Weights of a small transformer language model: width 64.
Each number is 50 + 15 x the weight over its row's rms, rounded and kept within 0 to 99. Layers, rows and columns count from 0. The size before them is the row's rms in percent of the matrix's.

# o: layer 6 attention output (transposed), 128x64, rms 0.211, rows 3-9,66-72, columns 0-63
# v: layer 6 attention value, 64x64, rms 0.225, rows 3-9, columns 0-63
o66 082:78 25 59 25 43 71 42 38 34 52 39 37 40 42 69 55 38 43 43 74 52 63 59 51 53 53 29 36 60 60 49 45 23 24 59 51 46 60 46 47 38 83 41 67 69 64 46 64 61 45 27 68 60 35 40 35 29 55 61 87 44 76 41 63
v3 098:54 59 52 52 28 27 54 68 61 69 61 27 34 33 39 57 49 29 76 56 48 46 41 64 44 55 46 53 52 90 58 72 56 41 21 42 56 48 52 22 56 39 52 31 60 71 69 33 52 39 89 26 67 45 52 40 44 31 54 35 49 46 72 53
o3 092:74 65 28 51 46 36 63 53 63 33 68 14 39 65 55 34 51 55 49 19 55 36 50 52 55 57 74 49 51 55 44 35 51 46 48 43 48 69 75 45 55 30 67 54 76 06 61 72 44 55 48 43 59 35 60 28 58 55 85 32 57 45 39 45
o67 098:43 31 31 70 51 69 67 43 44 50 40 79 50 51 32 42 59 37 58 47 33 62 34 50 66 42 37 46 61 17 47 41 50 34 48 56 42 43 59 67 55 54 55 31 27 28 23 29 41 45 67 78 48 73 59 68 55 53 32 76 80 75 71 47
v4 087:44 59 58 61 72 25 58 39 42 32 70 27 52 58 82 51 31 63 63 60 44 77 57 65 50 30 81 43 40 38 41 45 45 55 56 44 71 74 62 51 30 32 59 56 73 45 55 32 24 74 54 49 52 48 56 54 43 14 45 30 36 39 36 60
o4 095:41 72 08 42 28 63 41 50 53 57 59 63 53 25 39 52 81 75 56 42 55 46 58 61 36 38 70 59 26 54 55 76 32 59 63 43 44 54 59 38 58 41 57 44 48 25 37 22 21 52 51 78 52 59 69 38 39 70 58 69 42 56 36 50
o68 092:62 34 49 43 74 76 61 19 33 77 52 54 50 50 56 54 00 38 65 38 66 43 47 34 43 73 31 46 63 55 37 64 63 36 42 48 39 67 49 62 76 51 48 49 48 27 43 49 70 42 70 45 50 56 34 51 79 33 43 61 37 38 36 61
v5 085:34 61 28 41 33 41 35 65 28 42 53 63 48 35 24 38 59 82 38 51 39 47 64 60 42 67 61 54 49 36 90 58 53 74 36 43 38 58 22 56 25 58 30 53 46 75 42 43 67 33 61 30 42 54 38 54 48 72 60 64 49 72 73 61
o5 096:58 36 80 62 51 36 68 42 29 38 51 10 26 60 51 55 45 52 43 58 31 52 48 48 78 59 44 49 64 33 28 13 51 51 40 39 62 39 41 42 31 67 49 48 30 75 62 53 58 67 60 54 68 28 70 54 55 44 55 34 75 59 55 74
o69 076:46 70 21 31 57 52 47 48 36 50 44 82 48 43 22 60 56 51 45 49 40 47 50 64 39 61 32 30 47 64 62 53 76 47 53 77 31 56 43 41 73 42 51 77 55 19 74 82 51 60 34 73 47 69 53 64 32 36 36 46 48 24 37 49
v6 101:16 52 44 64 46 43 70 63 27 63 43 50 26 46 58 50 86 61 36 68 33 48 25 93 38 29 65 61 53 32 36 65 67 51 66 49 52 41 30 37 40 65 58 59 49 64 45 56 60 44 41 42 20 56 40 59 41 46 45 43 49 49 49 81
o6 096:73 48 67 62 46 37 69 54 61 46 37 45 51 47 59 38 43 53 51 43 73 69 30 62 64 49 39 39 42 48 47 36 37 31 60 59 56 29 46 24 69 57 49 45 23 73 47 88 30 47 51 72 51 23 63 56 36 44 76 70 67 27 55 18
o70 096:38 56 24 40 49 53 53 39 41 43 64 64 55 28 69 58 48 29 29 49 70 29 49 44 50 63 43 59 43 60 57 53 86 73 53 49 39 68 51 61 69 77 64 36 43 09 46 32 69 59 44 50 35 52 61 51 52 29 29 53 78 22 70 58
v7 102:52 40 28 28 47 43 57 69 44 55 56 42 47 54 47 65 52 79 18 30 61 27 41 56 68 54 79 66 53 45 70 59 43 50 21 71 43 27 52 59 32 73 45 78 15 50 52 46 27 67 47 22 42 58 58 55 41 46 51 64 60 58 66 44
o7 107:54 52 62 36 46 53 79 51 45 40 45 13 43 55 53 36 50 33 57 50 52 36 36 28 52 67 43 29 43 42 20 29 73 44 41 43 52 31 33 68 43 48 53 53 44 49 64 74 76 59 66 62 67 15 58 84 54 67 36 51 69 69 47 65
o71 090:49 59 37 34 70 50 44 48 43 50 78 52 62 59 53 28 39 80 44 41 45 54 62 73 21 52 78 30 59 39 73 51 29 47 46 40 59 53 53 47 40 66 48 61 94 70 58 69 55 28 50 33 54 64 30 33 27 42 36 42 40 38 31 66
v8 102:49 27 38 51 56 51 54 78 42 37 52 57 56 40 48 35 63 41 59 22 45 34 35 46 68 43 44 51 62 67 44 80 30 36 75 22 56 43 52 30 60 25 40 21 82 37 72 67 48 62 34 58 62 64 32 52 70 55 45 38 50 50 47 82
o8 108:23 47 18 55 50 25 63 46 65 40 41 48 40 51 21 75 40 37 62 62 66 81 28 75 55 61 67 45 67 46 60 61 65 41 70 33 38 70 52 36 57 40 35 55 53 47 49 50 55 44 49 64 44 50 54 47 63 41 46 60 74 00 45 52
o72 112:55 55 79 58 38 59 52 44 60 53 55 39 66 51 56 33 53 51 48 62 29 60 58 39 59 31 29 59 45 72 37 30 48 30 31 69 43 57 68 79 45 46 56 37 27 27 30 42 78 78 57 47 55 25 56 56 42 34 77 24 42 64 78 43
v9 094:74 31 84 46 26 33 59 57 57 61 57 58 53 48 84 43 62 33 73 34 46 44 25 18 50 43 65 55 41 62 34 37 71 46 42 45 48 52 49 35 65 42 35 65 44 47 62 62 43 74 70 32 58 62 64 42 57 31 29 72 58 63 56 25
o9 085:51 66 47 58 39 46 45 48 40 46 50 50 75 42 26 28 51 40 63 36 87 40 38 43 58 60 28 56 43 21 61 75 58 54 51 47 54 23 52 54 87 47 57 76 36 12 60 51 29 59 38 56 67 44 43 59 52 36 46 81 68 44 36 61